config.toml
n_kv_head = 2
activation = "squared_relu"
norm = "layernorm"
norm_place = "pre"
rope_base = 10000.0
tie_embeddings = false
init_std_up = 0.0208
init_std_down = 0.0
optimizer = "soap_variant"
beta1 = 0.95
decay_fraction = 0.771
Each number is 128 + 24 x the weight over its row's rms, rounded and kept within 0 to 255. Layers, rows and columns count from 0. Numbers have three digits each. The size before them is the row's rms in percent of the matrix's.

# down: layer 13 MLP down (transposed), 256x64, rms 0.293, rows 126-225, columns 0-63
# up: layer 13 MLP up, 256x64, rms 0.283, rows 127-226, columns 0-63
down126 102:132151137152179120076118142142123103132128106130161165173097134073145122141109118110116112141144112106133141138105153100187167123113116146126117105145163067128124109138092129104148134118116106
up127 100:086133141109124096094140143154123165158118099152156134132137101142090165144105146113128123149143118146135175122150100134181105118132139087111130101141098148142124101136108137087143166123074162
down127 103:179103109124122140134075160106145138112159114103143100134173142183103132120093117114184154111143071116117102136134114123142114133145119141120139071116126115123097117148128124143146146153152102
up128 087:150127133171163131138138118151174122144162144132105075122135129090112114100122093095159141076103117165143119095165156079148112132129108104109152102136124123099122135123144108110136139085137101
down128 098:153089126112148123138124113111096136103136106098162180097095138109131128115119148106113148156138139158111137129111128155092155116149136129142138191158109127111098144095123164103053143139122119
up129 097:120094136139140142106120152160123080082165098126108186137134168131073120116183130117115135125145098150104119122118151151153117145132140101129187144133131126163116098143114114121100120102106118
down129 093:111121128107113111111102132111112168147101093163127122136140133150114132159163145113140142112112124100082156106170188125140121139102102123107072109114113104116138110143096112119087096093170109
up130 090:112119143120110133112130176138115129099110112131167168145128171112146130105124124168110142120145126092163166129123156102160143103148171143155119123136132160142122051133144107094107168109132152
down130 088:121115114153102122138107119139140098104124149117154143112116140138126098139139104129151150068154089163088128144108067136134132076127126132119104164077176164138103134121151116130139105137115167
up131 101:154131117121146133073177146148137171091162119141159131110125112171155121136152119123138106123133141163154134171131157110171122125082119128118104122136141089103163122105110145122094117112075119
down131 094:095121132104161131109139133134171095116117165177114136098083115155102112171117126149152104138154130075156135135128146152132155119153181107117145123152122132115154110112085139133118152134124077
up132 101:110092157102124192133142145104112093170130083068170123114175092121125101092128121119137118129124151144144126088127129137152119140119113096110120146112125171118154128168156119137127132141151113
down132 103:138125139099132117107146145156116122122124150162124157152108118073122168094152131133127152130130110130161110098104127091125158133142073170103124139171148099130180126145160166130090107161130138
up133 114:134104175129153158142124148163133123142163082121120117121138132133109084129113157101110124136150155157128155125097159182112164091167130144105139146122092167111108075131146123160133131106105120
down133 101:115110132098130138096111080129103141123124091122129162113128093134160082110150112081143147172165130165142100101124077123128153160124137138148122137092126141115128171117159164157136149160119139
up134 099:141105150145109167167136144152144168135133098112160144146131145109086122152122153115147122150142110131113124113095142105127140080135097139065146086122109161146077133116098128161093150101126115
down134 104:144149138136115097134094134138162143166165148139160089092104105174137120138140102162121170128143133131130120074140149115081107124127110138147123150118141163122070097136108131149168094116124127
up135 091:142107090156128178161125112080124104171104171090110152157104112102115131166145099093135138154131114139136099121184152097122138114148120169093113146118125145134140125160139116126095126120111120
down135 100:129144116134121113111094119138139127111136140122153196098155114114151127139121157112130127118072113127120140159150088085113118132173094171087136111127139141126119154134112165115090069126152150
up136 105:103156139131122122123113130122150095123161134086152100109165097132160168106140106137143095132129143108110140151110104133134153116110070128089159116121156154125128110111167066159129114152085107
down136 096:138144125130107164144139108147097133150178133134108066122091153150113150128124120143123077136144173156134143135145097162154105154120093116107169097138116139098121122144165155102121120111119081
up137 096:170122121150148121136125167107147130130120125118114149129154178151119122169126106050121141148116152104139122133115154077128118121136106155119145113060143109148132111104122152109147146124134073
down137 093:131098115139130112145176140150120122109152150140169105063083145114145140126112115136116106142127102091149125162141113130144120121152183161134140134105086148137088109117156108138107166092109099
up138 095:147094128147089139123141159107158129116150137137086130135147110134112137124117126111110138129132165130110118139128114188134184112171084083130114108178090160171128147101109117102126117151154114
down138 099:101170129169102145138133132100101163110104109141118144098082098117079110103118114117137098143123135097156162130112077082147178149104139126139136114123110116123118150113134120096127117080100127
up139 095:078137107159124175172138147158161165164135128121102123100127101111131116186152090153125145133117116149115166091149144166121105125094150128126099129150130147105121116111118167142088133115125117
down139 098:126052128145134121121104138137120139088152160097145117135150114127121178103133112117109140095122149138119133127112167161107066097138143149172161129103119141118119131122177117115110173129138149
up140 094:143105145157158132129156140151114155144120095124102126074119199099101124114158149147136109131107132105109107156115159110157094176095130140115156136112092113153115150118127147124125162120079126
down140 096:088121158159091099179125134112114137129128112128120114080097174155116091139128127160117107105117116102166140084145143166139170119116131151106118106135092169140138117161116109109111097150138128
up141 103:167113183090124104173136147138132122114123141101144161149091125105146108131128123144109097138115078096099123131167119131132160165134078136101168139132144119101122107120122088131171148123101120
down141 103:132133107117165110114106156118101141125102119116097124103099139105126126115067162103153091170117136180109097144150100073126116099114116167135113147106119118121172146113160155120127110117120101
up142 093:112157146124157147162142099131145153166120120089141107112116130106115112130150091126123132185132127133146118137096171159104114137151152136095129136135088131201110102137171096110123128110101162
down142 104:138110125101131103119138165165107124104185144141148134164156164154121115114131140138119061132114120087107146115125130120121116118116113129109158145084163099142095107100117121168120098167115090
up143 099:153113104148117096083179141100105117138116115122163163111095107101107163130071129135130132139131096156119170097168143139105113163136129164166128108124125108128109125113145131105125130114093175
down143 097:165124135151184152165105132131142113153105140122115133176126053117127125116126136146157193147131110097124097128095165114078148104098127125124099122109124131134162119120128149132108115125112120
up144 100:106140121119108147132129208112149083140116126106114151108114095100142150119105127094138174110106127164125115103103126115175170134100122114116087123113079144140111142170130114160125127133126107
down144 098:107081151129155160113138099124158138138088115106164153114139148104119110141133168182081133114164091136111096115140091139126169145114138117100149144148115150124163152135105120156162141127090125
up145 097:088132111103159177148116116159116152125126110073107146108141160161099111137072126120136155109106167145098158122151138100135105112092092129137113102073132137106128104107130138139136161124141143
down145 106:118137139138131118097163115101138201140132109132083099156106160099107142121136150136135134170116133138177092117111110124126157152136129120150121143157086113180128132103081132087113137106128143
up146 104:117171134150151114094151120161087160155116118112135159118108107113089141138096142119117134134156126120112144100134149160164104112085097139180180130129077146123168137086106131124136132134122136
down146 098:174151120109130148106140142124121099135116080105148131141116145123130143145083106124151187123116098139102073171116106122117107168128097103128136090113147101128139172109149135134091160113097138
up147 109:114113126129125122134154129152111162126130091115159159126118144132102130144133117120159073095095123146088142118149159134111152171086146125128103149166103188135099089149162152140125159149096128
down147 105:105143113150137137105136183122122142129090167122076175152155103142108127143124131140132113150115136152147073142162136102127130125133118116123153080102133163160101199101114136112129119132120117
up148 094:142104154118119136116130126118187153144138090134154153121135135134113121115181105095096100172150129152113134139110175181128135153172114113132131134118118155145094143136154143078104137135086110
down148 093:152163112159091146097143100080084091117124084101098149132134117157148100118119134123135120138115131118120141140164089126136076125151166132109139140134126119109181145121142180109164115149120141
up149 091:093119102137177098101115122145179122176133075166142104106118107110117116137130132108092146104118163170126117081123122115161076117109112115137144102128112142100118124130142162138113156110119110
down149 090:149146181095127110120134133160088137168095128129145126156105118089108120136146131132162145143150125094138148119161148119147107140167075149115126144115151167146159095153098112122101141178131157
up150 104:159106116088144101152135130121137117106160107115134101103146132074158136149105078124052132157143129121121120142154124177136124172157143121109129124157128097104168135155115135109125149160128128
down150 107:169079155106099132147133097130120138121137146113094100152171142110126136147163114156134182124123154119084133105125173146138136123130131129165126120193114122121174124119135149097172122109134123
up151 098:143114143122159090158115146182111116083139148113117124135086168134120144114102159115145123139133068140151125080134140142106122105106137137111097131141088130167114126164130157146082102133115161
down151 095:081151100119089141117138144062117121127114145115159115141167127096164119139164129139125131149140149138104121142135119149077125144096118101086120126125138127162129171148124131119160171183124101
up152 103:126118098147184120121104110122158162093152133108076137154119136099122090142107106124139127151121082153145096105139119100153149109158142126084139093134140111167156160135092099141151132113104149
down152 104:144127154188136104115109134165127115151115140174118116099112125139083118171085137153136082150128145152151104136150148148165152134095127137160155134131098112115129159140101083139121103119092108
up153 101:169119172143116120139132137127149133123161127158113136136163108103110172131117136104103109115133109153167108103103150124131201165108119143108135111098112138141100122104156121060112138119092149
down153 090:153107133097078140141115149138113126130134111136086136151134157162147168153119127113120160108147089093090134162112109078145119125136081143135147109073108114140147137102138122124165116099164107
up154 102:099114082130123127104117134130122166118147121103109113133184084145142077105131107087111119110119158140131113158133155143127165067109121112129143134160126094104145092156139127123176162126137114
down154 096:102126114157133110132154145124103105131132158080141158141088093121134140131124103131097156129083134181131115125166132106155101109078108125133149149160125104177113119177149101099137164123131131
up155 118:138113098105164146085126126135121099125114160097097122133158145108142139120175143112126130146136117170170139125165155081136158091128092120117100118143104147097096135154090129082083132142125122
down155 111:093143129123109093160110126123176101113130124137130109161110122079141127138141127096156197109140075167142107133120129092139163126142092123155103145142147157144133111137136115127110079136128092
up156 108:129134123129149136113149121144105142095133109112078166104132142139138143151082131132184114058099107143105143134124129122141150156130104162142110123179109157155088126102121100148122147168157121
down156 097:129168160099099104124115138157110139115133095129158118139135078156148126161123075096135162162130112127116120152122145149086071106166103101097131125109146115113101168146121109129116116123143094
up157 094:149197174126119138109118143138132146135136145098135104172118121139138158114137108082140106108138104134139122136155153096139100109117126156156120127123138125098124192071112130142115107070136115
down157 097:144134106143104130171128100125133081114106134162094161135178115168128152092143138120134119141098146176155133074115133097127156133128128151147138111120109123116106122164092118092073121145152141
up158 101:140112150173112161151136135081117162110105143119142139079118169121128119105159148113116115156148129093130179159128161113142130127140117157153185117150134087123135130116102092166149143124097143
down158 101:093172118143154120117122088110104157157145155116147144105140168137162140165115163099121135141121124176113117120105127130164145078163127123144162178156075126138152123122101139149132123111145124
up159 098:107145134113161113104128100096099122081119126116137117156138092113105102103122153100127157104151166129171136125152120118110081114161146145141117099148135158121163126055090143114100134141147144
down159 105:090103105148118123158122142114162094123142154158181098123185136129110142124150126129111141126106107122095125111131139142145121062054150135120116105133139119101152126133137137142125125172153095
up160 090:142085063119122120133154135154133127139150132173168126117164168104166164086112140131139122094149137143140127108162094140135114104147138116093109165134111129169101152152124144113166140142112108
down160 095:094137197141097157114112131149116071101111159151111102126098142122117116141095148121161138146142117113114173157125147111144153130163173128152116132123142085108158089145163134112131134115115121
up161 102:125113110101125122137074143103143111089171116097129141121127112150126133057130122168105151170129120116107152152145095134103118123155117156120129137133137113144112147059127162166140141168119125
down161 113:143103132121085088153101165156147157124189143119094134170084097152099104179164132125142173123119132128105098126125140136130118117123116119105141109164157139113145131131120165121145120125129085
up162 093:175148180129134129149091141108107134112100154150126139113119166163134170067084144147106102111106147124118146083129168139127124117145099125110130142137147095110102102109122119129133150099172125
down162 101:183150133101141076121133110175159123121102148136114181146097080128126126119130120118139133083133116155150118108143114111134089132100148136186110114156128118143099066113126123122121145122116134
up163 098:102134124116113103119116166129139157155160098134150127131083189129087144098095128124089131105108099136119149122148146147125153134148125141091115171118155148146114093135122098161088147147075127
down163 087:145117133113135178114137162154135118083082134092104153121085134112135155123137136153149164118122098104150085143122140109063138155111110132130139103091156149121134122115124094124097142117176106
up164 096:155105102125122131185102133095123104124147131132145123156140086105153126155123072105110119126102088106106105159135144164148121089140155173108131156133137117165135171152111128114149140164137157
down164 090:130111126117153122094157134157128135137146137146086134144123169179159073130147076122086116089139108180129149123139122133173142122125132092125133177111101141143102110110132147143157115147111140
up165 095:113140131150114155128163164105142098174125126139123111103148100142096118135106144092130112108113091114109172140131185176165111119131125101119115130155150147125134075144103119135098093089159122
down165 109:132145131139118125119157143092133120114181163107147111127160160197127141127146141134194106157128125138171147143125135074132153104130110126128145125114163097147125163118160125135114095099122151
up166 086:121137083159143133120123093110103103127105187114157110137154119135104109102128156136113139137103158137172140084124132108170128121164126114134150136153115105089111163144154102121166174099157133
down166 096:210107132127136124117134127132153140136132132158139116129156110156176099137107114117148034125138119143100152142126174112098119121124142144150145110112152141123081145114130144135130136135151153
up167 095:096121119111107141135101136155113108109114136083131195129152132140167133148119152139108176113147138141115154134157142158125109102145125114140115105102116152132174129104065139151168144170107104
down167 105:105148149105139156110115181100108153152090152094113171154124125144151091142133106184117135109126127128139123104099155105117118135121144133142197103126084132172118105097114119097120123131142128
up168 107:125108133151139118118102140150110082129171142094131128112157182115100128109130062131124130110145109099100124158120129169147125119117075165153157115136155127159156156131167120158118128155121151
down168 109:118138097156149106100179137133119119148148163151157089113148106098156152145100158129126093182138150139094171149135146147137118137109148128139142165162104099097149162123090145118140115143140103
up169 108:154138120164143135131121091106115094169158157188134124122151102113151092129153145162094110072116161128089146119158136149128108133123116188126118134162166116113118145131111133138140157119140110
down169 110:171155137180116153115138142112119113153129134101114114141134139104150125139145124112143108144121116099108131162146054119115165141184145152136142078146147145157128117146132117097117123134178085
up170 107:144126102141091140130167116129091122135145129115134112111129152095148076098132137155119131108114139155127102089101127164105126108146131125099161103138152133177097070084156154114138133170144156
down170 105:124136102127139115117121113129135130104135134124135131131154127093147140126113121180138110108158088205075081111129131136098125086094114142153100158132142119125174121122111182133088136115143115
up171 100:087184104129130102115102164114137178130111133182167143124131127140124113152143146119097106134146134129106095156130143141161117077108134140103139134100134111152116147104120105145143182138135078
down171 099:095144148117104100122112130103155130152115154156108103139144100131164148145157121135112137124074178117145086127140138094146131104113131095168125103089143141119124103182171091103123129114136092
up172 099:116155150131139153143132117085160109115160085139112102153135099140160135117146172126113109131136153079114115140127129136092102135092107108102127109119122117151082198100130176117119153121118156
down172 103:169135170095134088108130150148130099113152098137134126132099171126124158174110086089121131122134116148114158130124182150092119125129150100128089168158138129153139147146126148136147089106155142
up173 104:133114138140092109166155162120127094162132143128113115120137136101144160102112132096148108133127104105108129173143118128132080116140202139151090112147106168116105133123146125150093128097086162
down173 094:131118087086094146122107129130162101123126147142119137155141138142144097083139162131136143108111145120150130144115100134159130178133150169119145116083104089135125149154121148074164145087103092
up174 097:163103141084082163118153134119115140180162116138173126160112099108100130113120163130111132150095139114136125125149107115143146114093090127142117152136130079160145173105121117148116151086116113
down174 095:118116080144134150113125094174125182140134123147121142181139107109160130115137151105129135140113152121159135136118139159166136101120126101125133130106084127141155109108088101161157118118156195
up175 096:102182145103136159135153099168166110089101163111120147100105143128116094106124128122123145124118170072173147094111112137149134095120137162154122114163115121151151102136108134135092147122118131
down175 096:146121126125142103127104133138163149129119111150119154152151114115127089153125118142120121096064109130111143151108131048134151129146145130144116083095133113117140127169120127164084080154095128
up176 098:112122129154125142118094121141120122167142149130157122166103110118135123096118156120132154125117130127122195100155127129159116102124143101119119099128094157155127152154056114161165179124094108
down176 101:131168145123139121093174136111118112085111149141127147111158151145122136156187095160167132115105125113111166087148115120156117134100154140145119122126170135118077103128125151068126116136135119
up177 103:137128127117138104161097124125130119084171122081123134108100111133089156108100139136154183141107132131093156098148167139109133131165159117124101114108089156143097072122114122140123152132093126
down177 110:117094087133137116124098120149097132133177102099162126119151095110146160136118130105094135135127161112128060112107075126109097131135167104108118139107116096089144124119090125125138155154139153
up178 094:112139061081126147170079109129168129142108113099136145142152134171089117160112166120135135086129138106128132121140145109172111131116119125130163100122144109184134139105145137127123145120118096
down178 099:127138136128122143144137124088124139095152136113167116060078147107146090138116120141089137102144130099076111156119090156130122133094129119106117119085154150118138079096139162122152118119108129
up179 095:133107100133138110133116088080106118162176124133133146116163137143133093152114151119119138131132129174185136098108127106117155145160086121145170120152119121141071126100127147143078130136152144
down179 096:111088111102153140114108095126157164111192125127147120140145160122163174096134151130122082110103101130117124135088141142182150162110148095152148139151126132134104175149107135127121137113126122
up180 103:156122118098160113123139099116123116106148129125167137129142119127157142082135120125098114103156095131102084167138134123155109095120100105142139114129081107116150200113084147152135128146093164
down180 104:138112144154146133104108121116081113137121140075133128092137123128102136106096116109154089157089104149103111089146154130089161134116129134159126110141145112167106162147148108079138146116148180
up181 107:165152143090151140150105117108113098084147124149117136128095128122151152125111103114106123136087115078184138069115125121126181137153129157110130134140148124128098117151162140126104158161108104
down181 106:103081097107164100096143118109074168124118147134153098113109115144127087094156157102124136134144133163108157160107123120137129146144166091140143130156164104131111133097147134097130156105127092
up182 111:114127157100122139096097132150148083129166124130150149127100133130132123136115130128162156140143103187130126121138156126086115125125137110102137084160121110149161084108192127109124142136081175
down182 117:137156137126134079149100081102139099137089132121121121131131118136136197145110116107123108102139153109158167174134147122090149112121158130100133098120108105127137115128123127176172085115099127
up183 098:140102086132124126137184096140108111167161151148127113125115112117122179111135137133150132129126155122161158113129182124098125161110105132118119063164129124159134156165094146117108133098124151
down183 096:140150097100156087138148113181134114153131120155143145109136097111179148134086141120133103094164154122157141165138109122166141110124126142093115140145084113118177120145107110123124119109158082
up184 111:146190148154129157094095146169125120083135127125114152103132127123105093134123082130174160086109115146124106113108168128117140139112090141103128137146107108155168107111148157143105156102128119
down184 104:157114158103144135154132094128167159111127144149090147119167098103163137101124149144163153129095150113103134084111187160144106128105097118173140117106088129123117133127095146115162131123143123
up185 103:131173160103128129134119145086124097149135097136101131143161066121129127116146100086137140129087128157141110148132156134128147102093116143123099109097136138135154088153183131133125151135078160
down185 104:152155130114122089136124128147149139091103090136109132104170159169097131136078136116113081138155104127115126112141118117093173128108178093127115136108139118099157151084143156137160107131102123
up186 112:100123162117129129093136107099124126180155131141105147171146148106153138120128119112152117098172120157140106151158113144146086127129116093089105163150119154128141167142093105129103149179100108
down186 113:141128080153174115096107125127071155103121118089123159076148136140130120099136108101135162164129089142113128130125089163128130152096119136125157112113167153138112094154101136099139107109147132
up187 094:082135141165157163155173143154123101097129116140079097104152124091117096135137137094100102127144135127109083091111136163118143136157131107107141189156125110126110135096136113105129117129130109
down187 103:140098129137131145154112138102155156138133089109128077108164168093133123097136080113151133091168120107116101166142125135122093143100136142149180136164086124114103106153150101144126120151127119
up188 091:162131164078119113146127115134156131117141152134130140103134112114124070162062125159062134168112124129130142166120115154126112107114127169143126143142106100104136137101159144138104119160104128
down188 094:092113170092140126145131112125080127099138144120173135121155153137132149122163110176133116140151115144138119115083140176162119120107121118111139102161095124125125103134156063121117118155108167
up189 094:139158116132103164099097118110130131123189118108131111178113152107120096118154116161128120091081157145137112144141131105186144142103117099151122125121092170103154114099119144096142148120105130
down189 092:120113123114122116185115143141102136148128099136145083145115144123089113067123095124133164093122131163118127115124151127076135121109164128130135153150096138145135141117102144175155093136157178
up190 093:150137117128134119106152163168107141092182090143118125120147113112080148117157091113092136110123139088127175112086165126123119160151115112102141106099111112113173146159133132133099145135097132
down190 091:142089099103171096133168140134106174142169119182112105106163092108133126138124114184128121110136115141142152163128143166126116130096133153141122139137143137065114133132098153142128100137116133
up191 112:077157171121108142104109106126102085122130139137174129118095176108118119153091141119106159129153180115131124118100179126161134123124123106106103142127121103145186138112135118125154141140128100
down191 107:070116091122096151081134075136132182108141118124151126152103122132148115119099122126137116120132125133164116139127084106120169138157081129123132163120180100132130114159139139124140150166148114
up192 095:134093141168178120128141112102130141153162183170108107098104129105109106133101157160142113133116154114135111117134116132140137161121077138151146119179105088140104167121149154134097128140154140
down192 095:154126139158079137128140114127156113133115144123157172168117083110133134105113091112103105104101148120157141119119176083098171117173156137123127159097147145155161103129132137147112118166132126
up193 101:133106173127143149137116169120130137121114155143139112102099132115134100060110155107113101134164149108108113101164131166169121116120132106127105181098121166081138133133147121140132137142174102
down193 091:145130117160132152134109119153120137175128142144134103101093111127112119142128121119128126146110111120140135141081155145158085175103033139124114135104126087145126146089135125167147112119160121
up194 106:140141132136172098097162151118116102111178156125154132162113169119139098134113117119112141154154093096155133140101141124125082117133127122078108085151115133131112167132133090133114131111103074
down194 107:103070087111104135174141143105138112132133159118114106163162105134119158142149142112159173134131144126128109105110101118099135073114182076131093106114154162115139122127140105127116127140138123
up195 108:122136091126126160147138113157097143121155106093147107106133123139155132109187109103110095154104161127113206124128141113095122140152083101117131109102160174147147129128149126132115150151136111
down195 102:152166140122127153140082157121119097097141135137137134169090116138091120106146104184103116152118102116123155137154138138132095110120092094109128134101151167140157134116143110154153113081179129
up196 101:133112110069121100133167150108156140138133133082131140109140134101111099144109143185100129138105095121138156135141126138103118167157089092135146113135162120130085123109161123122120161130071113
down196 097:130108103129130121163089098085171101107105153102160128150104104150118160124140150114125137168137158102096102169123155132106096151100169096133134123083160123114165129120116150123146140166137134
up197 106:142142118147192148154123131118106130139129137133111135132128118101158114141104106146115102143156173115115140126155140078085105128151122120164170101106106115077145127096142083153168118146094114
down197 111:123095156142134156136111115105118090083117159185107148146122174101134114155132091139152130132132149079101121142134127074126127113127106150088117159098155099104143148108138117117112141090155117
up198 097:137159140077167157126162118125133140150105126125083121099106148064140112116115118168122120113071116098111147106173147116147108125158103106159141139124116107111152122155154140145149129136169121
down198 108:141113153186137129118116069103172156099170116089135112152163122164113132115155121150117075130105121122100106111108143114117115131130141154115149133125115164108163140163102134146136174141145139
up199 096:141148131135171122157084126079125114149159134106097092147137140118103158134131057103109132130102124132118099131127150133151104119129084142165091141100120162120127115145156152103121132173091117
down199 098:093111135140157100160139130095135154148130144162111072146106101140169168115115150112121130125143126116103152146108095138162117149079158141124131164153114159142113096146158146132168149151089114
up200 099:115111126109143152137147132142135088076113104142127132129133125122120099084130132147097136135140118145162193142136097144137160099156162083090110134080068102143122149141110169135122126134121135
down200 094:148130114107129126134107137148147110117140151152109126105169125151197135129163121123160185107127119099108145101114134134190113133138160130123070098152118127123125117102126112098159097081119118
up201 092:126093138129103160103146141117170109123130125118157143091124173147104112164148128092108107122139135146148094172102108142091089132136131086086141121162138141120077102077128111119123143155127131
down201 095:102145173124092153119159108085092117113122078156136149149140153140125161135113102168109138165135110091160103137153180114092133157157116156134132136115135093164132131125147110159112144137146139
up202 093:121116103142139127116101123113139144150151121124117176169116123132111101151162127120125144122118121108063169141128169093141137112130184097089100103096164107143141100100147145153087140114132155
down202 098:105109112136126146126133121080145104117096153149148143126122096131129146107106179131133140129094134133147138080131162128162157160163108092163100127133097097092115136171116135110103191143144139
up203 107:135176151124120142152145158124141119114141037150103134112104128160103162137086115147126113145123104103152083161115140125176133130120090146082131133145123144159105135136103123135131145124099123
down203 105:142080110183146082110118106142121163125150148128108132145137167169144103117106115127164110116161114099115103120084120131120146126084098143148115150101165155163124133103098118107163129148141147
up204 091:104116162107142117114148080111096105144097130081123081125139114111120147165100102122147128152140132137159157148173131102149125119122184112151089170126122097159156147108143161142146146125119141
down204 098:147120115109180140151113133095111142099112160141128140095138090112100100121129100158172136145156120092099130126090087104116112121121101112098103127109112121182101139122135143124067107157144122
up205 101:116157146098109160091113121081113115114138097109159115131113134147171139158124116117090111109151185114125158115173100116140081117122084123156160134110117154090127151106090108108129130131136137
down205 100:117128108127142106095152138127120120149140147064169105084146118153159081137102166145146116125108139128153147140130124067130163138145101139149123124086105093151107133088147161120129127115140158
up206 101:145142124092133132079153113115124162145088083128120148136124122141108098099103106136133117171108134093132149131132152131150143118117079136112090135172129108115128133149118156152116189065149133
down206 103:109114109117131126103109148100132146114078138120125152090131173105144139138134174121088143110135144153133115116113140159134119114089113117111193186145139080077135148103117141121129154148129153
up207 090:101150097154172149128085102141149114130128162109106102119113131130101131132121145084137137121119150147129096140134080116139083116108050136128102150123121105119115094158111114181131160134119139
down207 092:088151146110129129122167123150109076107145087140151153132128147114130115106085120119128134137165143131134114079103093122093129105144159103121107156111119146098166158086144143109073152112112143
up208 096:113172132117145149124106112139126165113133182083143102098131167114129126143115145107102111174158136114140133087120131143123080140124126119124148157131116130101127108103140111176155111064163108
down208 099:138103122103130143157156150151124123147104102143135157129156129097124100131139162121087128149089130167128134159111079122167115176108158134151117175149095169117109099100106111160139123151098136
up209 097:186103145116137110072112147133176110131143127116084136143162135123088133144106122097157128171164166154150104117119090146120119132169116134129127153132105162153132145126136104121092146095109112
down209 099:096131165133128106115171162117116115124137155144152132108171097146176127075099151107094092152140068122125126148141121119132101132126136147150090146142141096150134133112105102141117160151083138
up210 092:161124133152075104131112183140149140146119157149135153104148112099121129129120102159120123130100133111119134066157177114107118168114113182109140093127144132135128154153122138103099145117163159
down210 102:115134093130135106117167103148099106090142080171111153077111140134131115148092140115085125101158203113133107100134147130129153138100110103127130122131116148136128147110106136131124096116104086
up211 089:130131127126154080118089104129104130141114142143071150141171176125087166130136138137110121136161147093155134122153143129146157156157167126157122118141096148107103099114148130104080139117163147
down211 096:149105126160139098156124104128143162092123132158086128099103110113099132115110092140131120173155119120135144142144126140166142132128105103116173134112121175081136134145188144127127116118074092
up212 098:141100142154169117108099161117138119131100130128128159116133115122174104105120145097132114129134089081150115164113115103154136077174133133163099121130121132148168139153114128107130151199115135
down212 097:147091160153090111106135087148101102157093131137101130118138130140109087114125135146156099090104153099146094120137138170119148154129132116160106100159107145189144106128115128107119111119165162
up213 108:150107109134102136115141133115122074101112173186107122141110106132135107141137176141139108136124163133147113093131154104146158111133146091167111132138092127107106070125151152149146123138132077
down213 097:162100150157125124092104168082120160121135155144138115129136164131129123116129114115103123114128147166122060125065159158134123123159119110181117115113128125083128111144151144117126112087118120
up214 106:102118121053121121181135099129155144117169165154140134123094135112161134109139116099125125090142144132130123129121166150136122114108124106161131120152168121113082115131096166140093157155113101
down214 090:156173107174110126152112111128091123108091109132132128110143143126153131113149121108164120161116122118089172135087098113112128177115130135098082105093146129100123117138120087145085138123088152
up215 111:117135102148144171113089140163129133113162139135098149131085147150120127094149120149116112114095113158143139147139106134127163121154104097110198136125125127117117118115140107155074181102115094
down215 107:145123122135111165101119141088138167134151161150143103104149132100112184118180080144097127117100150111153110130093112103122115139160112108081132152095173140105120126138113130123114153147149102
up216 085:174154120132139136096111146108107087138141146086101148113137117156123146138115109127105165186102143120151130098103131078134103119148155155134094157122073133116122104156133104122124139111129180
down216 094:140160169153169169088114165086114088104146086117124146143165176108140166153138134099130159134079145143155131151145115137115124119117149165109113113124123103134112105138156127148144137157123137
up217 115:169120105124160181121130104145097149120124082108112115136095107098169112146148170086150110130160138121102165099152115144121117094141138149129133148106093100136115095141169125124108134154153097
down217 110:139142085118123173157121118116123116069131106159116133138105134170100151147142117132123144167130069126109134154096136101146103139099120097133137091137126151152080111143101091168152132142135150
up218 097:133133137151106135151125161081140132131125168133116133178089160125082107112162109169118133156146164076113156143127138120151089114106163113111124115112139134144124132154071146121100161134135104
down218 101:127133143108121150071122131138150109127148083070121108123127118080173131144132124104138100131106115135123137107116070104083133138153125133137169125157078139123135151089123111099145168122108115
up219 094:124135156120175127113111142128159111143111155145130146184121126109130112072104153111104120085117125136172145136094121132141080152125116151109092151108112159140095187114102145100123139102130145
down219 093:159133142161108128133133161110129115155122086114130123122137154141098142186099126149119122151060132170122122171132101127122135142103112133120146083086163141095150105113129082136140135108107162
up220 103:127145097158127142080148169109137135107140159155157137139131105091135094126096101166138146116090119136123092122169140107114133083148125097114084120145150129109150141110184128143122169107135154
down220 100:116136114122171134156146154130110112131153107082132127126106139136114112149172094147100141118144156109118122168139115166152105146080123146062158131118117108115145120121109078112114180153156115
up221 097:151086155103139104124152132127119150086163126105120103088118125113131133128095107091140142154134169102123147159125101126178165100112140147130139101130133127103128139154119134110150190169128178
down221 101:106161129117111094147112110101135111119094098104132107112086141166133169111118136150102168106160109162098134129163091133130087112106102119148117134104138154069130112152127116151143108148170150
up222 107:145141178132197161152139146131122152147104108120104179119108096118128123088112112127093127120144126139073111153146151089141123122150093102120155130104142093120150133121125162164119147124097145
down222 099:120091110142098128150134113179115112121123156157086088169134101135137112152130157155127138097155145165099143159145133096092144093130123154172134134144139149107125122122144149098094132111177162
up223 094:161125155158102121115131106142126144122154076143174125115100144156127107143095176144106104165122145141136082111156134148142137139144084106097152153126135168093130142115132179123112165102122109
down223 097:114174120106155121159134148121107129127138143129109138147148108124133085116145152095097129107128133123122139120171142118147116126156109155104121075101139111168110120159156106116085150091208117
up224 091:131140120147138153189141153159080116099121149167093134088187099140133122126190147102116107155109139128135150147108123130158145132107144126105152124075092135131133113126140121106121154129103126
down224 096:141124140125144093160155149126128155139166144086069090134125126118158102133152137147142095130136144105170122121137148082132092139089140132147140119097122112094162102105110146169158171127129156
up225 096:130109128132101141118106097111106109120137158091095148139160125136093109137134116117127169140149148168120119129122151146074072120140160173148113115115108095124080098125072143170129137138140127
down225 094:151078088120141122153157058140118137127134135078150122117124139134162165119141141131099103162148103101119122148145118135135158118189126126095172167141142111140127137115122098151115105155129108
up226 101:131159135116097112134120109167165108156151167175075152143104092124146115128165104105115115133160100101158115146120152155132119106099126114083090123098123164157107144124106124124150148137164135